Part of a small language model's weights: 18 layers.
Each number is 128 + 24 x the weight over the matrix's rms, rounded and kept within 0 to 255. Layers, rows and columns count from 0. Numbers have three digits each.

# layer 5 MLP down, 96x256, rms 0.174, rows 0-95, columns 128-191
136111099106124103123131138134116127159120159169123129169100159081124156096129102162085102145162121095125147147105079124127150119127127146114129075102143140130118130170162116143128116093116098
077096138120163146145151134121124138119133159149105140103161102097110108075131119127152111140096155102158114119107125153077102094152111148103111144103138139126088126119139084153154118093134150
133108136116145163115088098106139112139159125085124142165146129170092142117129143127122126145111146125123166124159134135108114116107130157117104149145125109124164113115154138106175131106178149
118153114122153136156091106141112127122132105098144087139154104164119127098146155100091126102072132124151154132149123124097154122076141166134154127128132155107116128105086108150092108134132134
132154131138118160134092144120096126100138115098123122168124127151171128122141125102108086125118137132142142132112148143120139094165116149139131120123164112075113113105118153105126131155152115
148137130140101121148165106156159100118143134123124135124108122195162118146160161114121100135122170109121077060112124109200096158149146176134163130115112082139160138138176193129155156094089155
120108155125145127098116111144156133098137122151112104134155147138181157107057138124142156144163143122142121142176101120118115125165161106130087086070121124066143121148080126117122128143112154
096173105110108102098115146117084131132154179170151093143134140126094112130089152124137132110141123147126105104096133137125118074129183069137119075071132195128132142109145129135148124120134105
142096121132104147130122110125133130125089108103105127143123139119116117153140156088127162143123137150137106130129118138119132104133154127126112134142135112135158147134119135126130124117135129
130161099127105169131119131131140127100096141138124093139106104140164143150096144126075133137108066135122119123112124138125126172128143134136131154099126180114140137130115144125144136123136093
128130144139153124146108132126144135081162129162138119136163116118142124114151082096132123158118098120166136118105121133133090121138082143117084140142146174126134139153115139118146132152111139
110125133124141128139154124122103117102129124151123116125140136132127111094125135180101116137152103098102134155100118122092097147088109162088149134107162123151136116124127124148096134122130127
143117120153136152148115098124161139128178100076121123142123143150134102182114142176120167159131162075138139149133152112167114144095088134104109119114072139094133146120157114133120099140146098
187112112151101135111159120127084112089144132128132121122104098106168111103090151085112130156102161179167123158101124114119113117099177099114117152146129153120065141149146163129129123110117152
156161124137113102063140127107166140095135117192135123129147121123131118137141122106084132143109113137114114160138132132107132137148182150141136139187149162155135118116130149150125133146156113
158081182154142110117119121136158124133163107121090120147093159133141144109149170151114140115168185097133087170065130146122102163091145171160101138112154178122138096108131144152144157152142120
117089115156150114125150116152113170122064138112157085146130083098139150095126114151124145112092169155136120111100117138152137160146136162088109122169151113097161124130124129120078132071146107
118139160112125103099154139116092095101124147126117143110131151120134108180107115128127176134081114138174125112122121085127101125114140142149143168114139128116135116146116138129146132108089150
097115124157177118203099128130090095115095150130104138155115140122094128138134199175130177133153123143122157182122150124140121124150135098128119099179145101118148140127131091111108133163129126
127115134156166158160159150133125118107152149150098117100102066124156158127146146092124172127132118126141124133109099088122128129116170076116101113140097122154104121125174096126128097123116134
105119108157107128075173122113141182130123138138118142148135134140106133146130101141150113114138098169151118127101124176110166141110156156144105139146062150111126092123145114147105131123122100
107132125146116158109121126110092148101151127176163140157147134126140113138120115145097092128078116102148167136137117101152143139126152118131108142088137148102113114124132129127140130161132115
137159138149173154115079141129122117123142122155162118123129123109146158087115130118163114132136137159107112129154136143126154139119168162137151150174142127070138129132118148176153141131149131
144130176137146142118109123109116156098157102150094130083143082135154146143096100125091123146139117156128122122101118137105113132127178129080097146102153163138161080102140119100138124176119109
126138139180132163111125147134130136133102121103098138147157140100107123144166109087093115117095142154103145123159158111121110132130093137113107163142089107089151117148144083120131087117141132
114140113152128098149106166101126116111110139125130167175115188130124146143124124099165174124087160102107122131136109143096123171122111157140149148132111119086150128134133141123139128118165106
133145081145126123129092128120133128134100156122079122156088121134139124101132134110101155123158100138125159108113135109092123139127106098155138134120140125122155135080098153128108136164137119
127164106100123117086144134147079152142136105092137142164093116107115157157165176086113140115143123120116128138163110194090104115174175173179126146180129110149108130060190109180150143156114091
129123133160125157136136164131134086149131148135098123163131156129136149142134115115122117126139122090168123124133149149135138132150109144137091135140123098113128132114138107135162143165157138
150114073091117091158159130145100181124103125122085121114139092124096104216126142151105102139102082133129110142132110151127125127139128129111154145120110133147116101121117140115115106147139104
108083138147154104100138128134114126119145126135108111087136175093114160138155120116142106157102141116152141102106104152136138157106136166107159111143157143099106139114134122099117105132127113
133135159095128115114099144120104145146102126140108168102121175101099105137140107110112121131116141165158147149106111130114121121168118109126108123127114156153089132118160098154133127114146101
136135129114151129133142115142181152120151118103148127137125130141131189110127103141142141129149124138167172085157132150133123109064162137170123119138113123154120118108116134127146128123109122
156153148125114147147134145131168084097145153107139179149142133125149121129091115109127095122173123115093138116093124126162122088167067160073107076117146121156173110149152093122128135103132121
197100148106099130117135120104153149113105139163157126128090114134122134124123130106150100105109129128112142162131147146175096130082105131135174147090096117134147138160155174139150136133127133
120105094074114156096144157137136096141145143165123127113122146105063079137097117111121083131156120141116121115123133066169111114113132151123152127120126097139079142154102145153159116112090167
143109159152150120107151109114125122134155109121118164150158138109083144141152127115102122136115143091097157146114153143125118107085143104129113165125160154118099120126169089104139160128103116
163123156164177105131109141150169201132107126142125088134141109095115135181146077171136129131139150127101139163123144137105136089196087149129124135121134133163125104156113112151094132130100098
158113144111096100142139069121146146100134167115142167113111100110157152094140163095131125114081145126089098123134114131108104117095149136120131161125137139125108136076163121135129114120093137
131152146164154140125169091134137143107111117098133107128145140087154082145108104158134116088118153166144083163099162141114149166179149114136160092152193150142127150102130119123111134122095099
136111113090149116096100111128117176130150126118150125144078128095129126135180166144121131139122143102117100123133137119075125122104179152137112134163119116135125127105150106110106138122112136
148076155121140134126117111146117121123150132126115090131117112148091117088142141152106101113152104159138159124146139099127137135133132145106160123168068146122130126148151125149136096096139096
146146140123134107132114135101137109113137128131128116158109146133135126189121153124074128103128115140137159091198135147121156125156186127132126077146149102148122144122163115166132135152123182
084156128166140149114106133132109112115135150113138087152148110117111127167132132059081147121152158150146098159133140118106132132159110191085109157073128112092110159140151141098093115145145128
175110111144117154184128178118094143133136087126115122092129113125141105125155137173180109129167150084136197138151161132174162159113095098122124139140148149105131161141125102162106104163152145
108147140180120146105125128106132143110107142144110134166128169092195136112164145141147106136135109138140157123136151152114130148127140142130066090134146113160175108114178076163146147134156155
102141139145132106135143109132102108110105117131163093132112110063152161086082167079118101102117184169131097162120179099141114142111140114124134102109154130105114119149111140163141120094093108
137069177169090154140184122105132140153136140118108114108129128112116111097079158127114160119117144152106130108117143111111153102127176092139128141109110184143148118136143143083145142088102163
119101093137118144132139150138174163115137102114118143159143087103112114112138138141101119117110151146098123149119106129155119105122154128132121085114133123136105122148152150116148149165104130
119094135090142116114116139135157087118123101122126082115121141105115155127131068124151152117153143108124123117156113108161155150174113128104103146149124134095099109165151115131116125142113121
152106057127099100080058135137154096130093135064125141119160119129145129125096121158147119149151110134158150188136140137141114101111132125124126123134108108151122115127162154121132136137113123
157126128099103106121121135117136081131091124118130138152093111151096105145136104088116170113155129179104137116120121116126140123139087154134097059157117140115175122095154122123124104137146101
145105150126127100104153112150165185093091121172138115154186112126121091162149103146126143148164131144128149127122128121138125105123115133147139079088122174127171151141103136113122120099115109
133152117095091140121128100110134137129130124123118149149152118061092132091152155100149129123155132168114090157095137173098114167131089115150131128150145113090115147154093139144135121132119141
111174130133091085170171108095104126132129108128138115142149111156124144137136197120125135150095139119076155156117139108123155139140154110148084127106116187136112137166139119182119132121124138
116138133123129141121124130122124136128086136127133115078130122085140117120111108121159096142136120100143128155161113144143115173125102141109139117128144098114108134133159078112181112122136134
149090093115159106128112062110093105073130099155104155141147104160127161151097152149099161139160114100149133112111116149145120137138133115144098147117156099139114158128150136130126140131146062
174108143158144145138149124159087075110072114106139128179159116115131109104071133108143163144125117122116115161157099155101085097140132182090136159118151079131161093144080139116134114127152117
105140127140122117105109143115127098122148138093164140125102081171136088141133142113151126109098110138134147127114113164126125150116104122110127138150114123111151150094142093147105153112114112
083119152142118132128155083097132100086163117133140136164141119134120136161162129107119139162091123167136078135154148169086140161134151119106097207166147132140116103082110132158118104170083160
118142137126145150134090115126091111141126130080125114150133169138128151136094158151154152115147157130134118085158161141114096114125154112132123125101146135105159120152122159115148129139157130
088081119126102081117143150134146105115150173117113173124167117108112136110101143179118150141092172130134118153153134102077152133118132110126115126107137124118128109164133113114114149123120122
063143099090125153164108150123172142128115112116148124124122146194125154109161125107166134125156155135123185148150136124078170110115098077140087083147134173150126136132166149152153133109141094
166105171086121143101101145124156136138126081165139151152154134130115125127133069098191130104154162143115096133122153138159103166146110084125131140073130125145118109176105138144124115105093124
154168102139123145116106128122150079144128174143145128129119071064118108129134175098120072150079121104109150118129136143098182151096124162184136177176122160125117155104097083169150146141117156
139134108110129144089117115112120176107164096143143170153119151123111178177162120110112148099103173107152123105153075126138124102125120100136071110196137159141146150142099133080124099131104145
122096108097142090142096126140139139122147113120134143121111173141107114101126162149123142109152104103129134117120140123162128107098115158114128158152151102165151134087086129148093149128126128
146142171130093122121171143125093114119127109150109117130116127121160125089108102114120139129086122089127120102125169119113105156128141141085130104094164156127134107111070137102117100138109139
148125127189122094110110108158136101109105112105094143148156072120162120111174132119106101118114139159127150131141094131124138095146142108128090088150101126116156116107130122143101093159156133
110124136137104138130142126111103109121173128109119118115146168086142119113103127104121125162138122104134157136168106121155127148130084179111130143124144089146136138087119120120147127112162120
137121111132121112129090129153108131127147135161101159112144140108109137130123152142167123132088092155149129160107127132089124123114113095141111098156126132124102120133161130143141148111132105
147095158114103149131133121122108140088120123127136151168102157134144101134167101106176117143119152110132150100158154113108138170143151115114132154156120109191096121129082142105137117109125150
127102135125140123130149092112120122112130104135106115083151090159179100146083120133162158131155066115131131142168119101143135146133141158109139158102161116164131146079137152134130129098147133
128173113101150111107077113144118115127110118119130125109118117130081117152123166127131158126133098150126146168164125131131132092123143116159128132114092110161108119156101168159081126134127138
147101086114126157141124135117138119134122121159092109140121171118107153153104155147103131126175135107107144118149107162129144176093127126142143078130125116104131140082118093139133071108141137
138137117116144111119159088122134098148146105131129144101118185143136109123140140158114136153077142133118117133132147136152104133103092120052142158130170138135135124155128096131138116110104137
153134164127113135077131099126148096164126129135125118095141089136124117128120128150094131124078174149122125119157129132082116157124087106120116115176106130122116119139111127140149128169115076
119137092105116138106100146124121127105128160085126113105109147080166162153159116083135116137126137143153175113176124120099148142202127112095146168168107138114133151075186124142117111176115094
147163102120108148135124142125132095122096132123100129138118136156133135083091161117090131135109139120128171145104103152164165121123155136132136129096136154117136144119137147109131111113153103
126150141070096146127154107149128129142127123108149100132109139131142086150102194133106148105114078143150104166143127122143102086142111152116158139121125146146103161087147138166144127108099146
083121114119106092106126145110151150104116125135121119130128113105142137150137083088143133093124134120141177104169149141124146133138100147131136091139088129164116117141086118175099136127155168
143142160145108130159114136132151141128118153167132129166117144110137130089097166070127150122112123154117133095063135123095153101137159155122102115126157150113114114105133121117142137116147127
164100123120096126129068106109156086118121130145127132131106158116143109131103169136151143099118139190153104078099144144108147121136189104133120111120122152164164130140093151136101123116153152
138154151113078125095113146121134125142145171115127127110125157118123126116109175109090119094091086137151125103092151127156137182151130171130141139128095138105159142171144184124092135119102163
111153098158146143113126085123131134141089133090108126127117108174120171088144118163130144131083140120085147156087151105130142112141143129111110147133104117145132115126102138094099140106088149
048152149110164165132091157095097095122138146116116123161122156092148146098128035111181110109149076094135114118072118178101099110187039132153078094112080118163160120091164148183163152141178133
094142133112124166133135156131141160106122161142142058121121149137123184121079122176123141127143156132120179089077113103131066115071112081104119197114158168132118146150125109123141154127119136
122121119114190137165095104102160108120142104119130141127163124153136128140103133084102192126161117118119130123110143147116115138091123117121143122112178133037108144143128045124088124112159105
143133126122138070151119136106097116126143109148093126086121141130124107120153095157126126122182127109122134157117134143116102122161139115135093115114074115164132127129061078090085089147138167
115123094127121128125139122132112128141127104131169116100114121124118157143134126165114140134109169154171108105130121145079130148184135115140109077160105079113117129103092131131060092127125100
168096114099153151150095148143123093110129106116139092128132105120105120130101136126146149134141138118119132140161118129127134168158062056160133134114143132155163144133106152126130108125142123
086147126146152145178136144106145158137104111178138115103131143141113151106099115135072110091055103119137136121127110090104098116127111173114130186160090150065151127131134176126145139127129135
085133129139149179109133132145145142157134123152126122112094089090122145132131117136147121131120129109103173110137134140133150119088111127127127131131126100124144140110126102150141126118134137
131113137124115082116122076126143151116150069166134141137106115138104119159145119135116131131136132106173156113155145112131116145091104122153139145145116107145101148150132139112113149136122136
099142126128124136129124121123100123152158105178121153090106150138097122166108137042089121135121141111173138149108118085127141136129122145154114137143121140127156106121155149156164158113145117
109149121114104104119090135096080138166154145125144164154150118191108141130153155146161153128083083128135101122150134144118139111149095102118170133141105143171097130106125087113082150130103148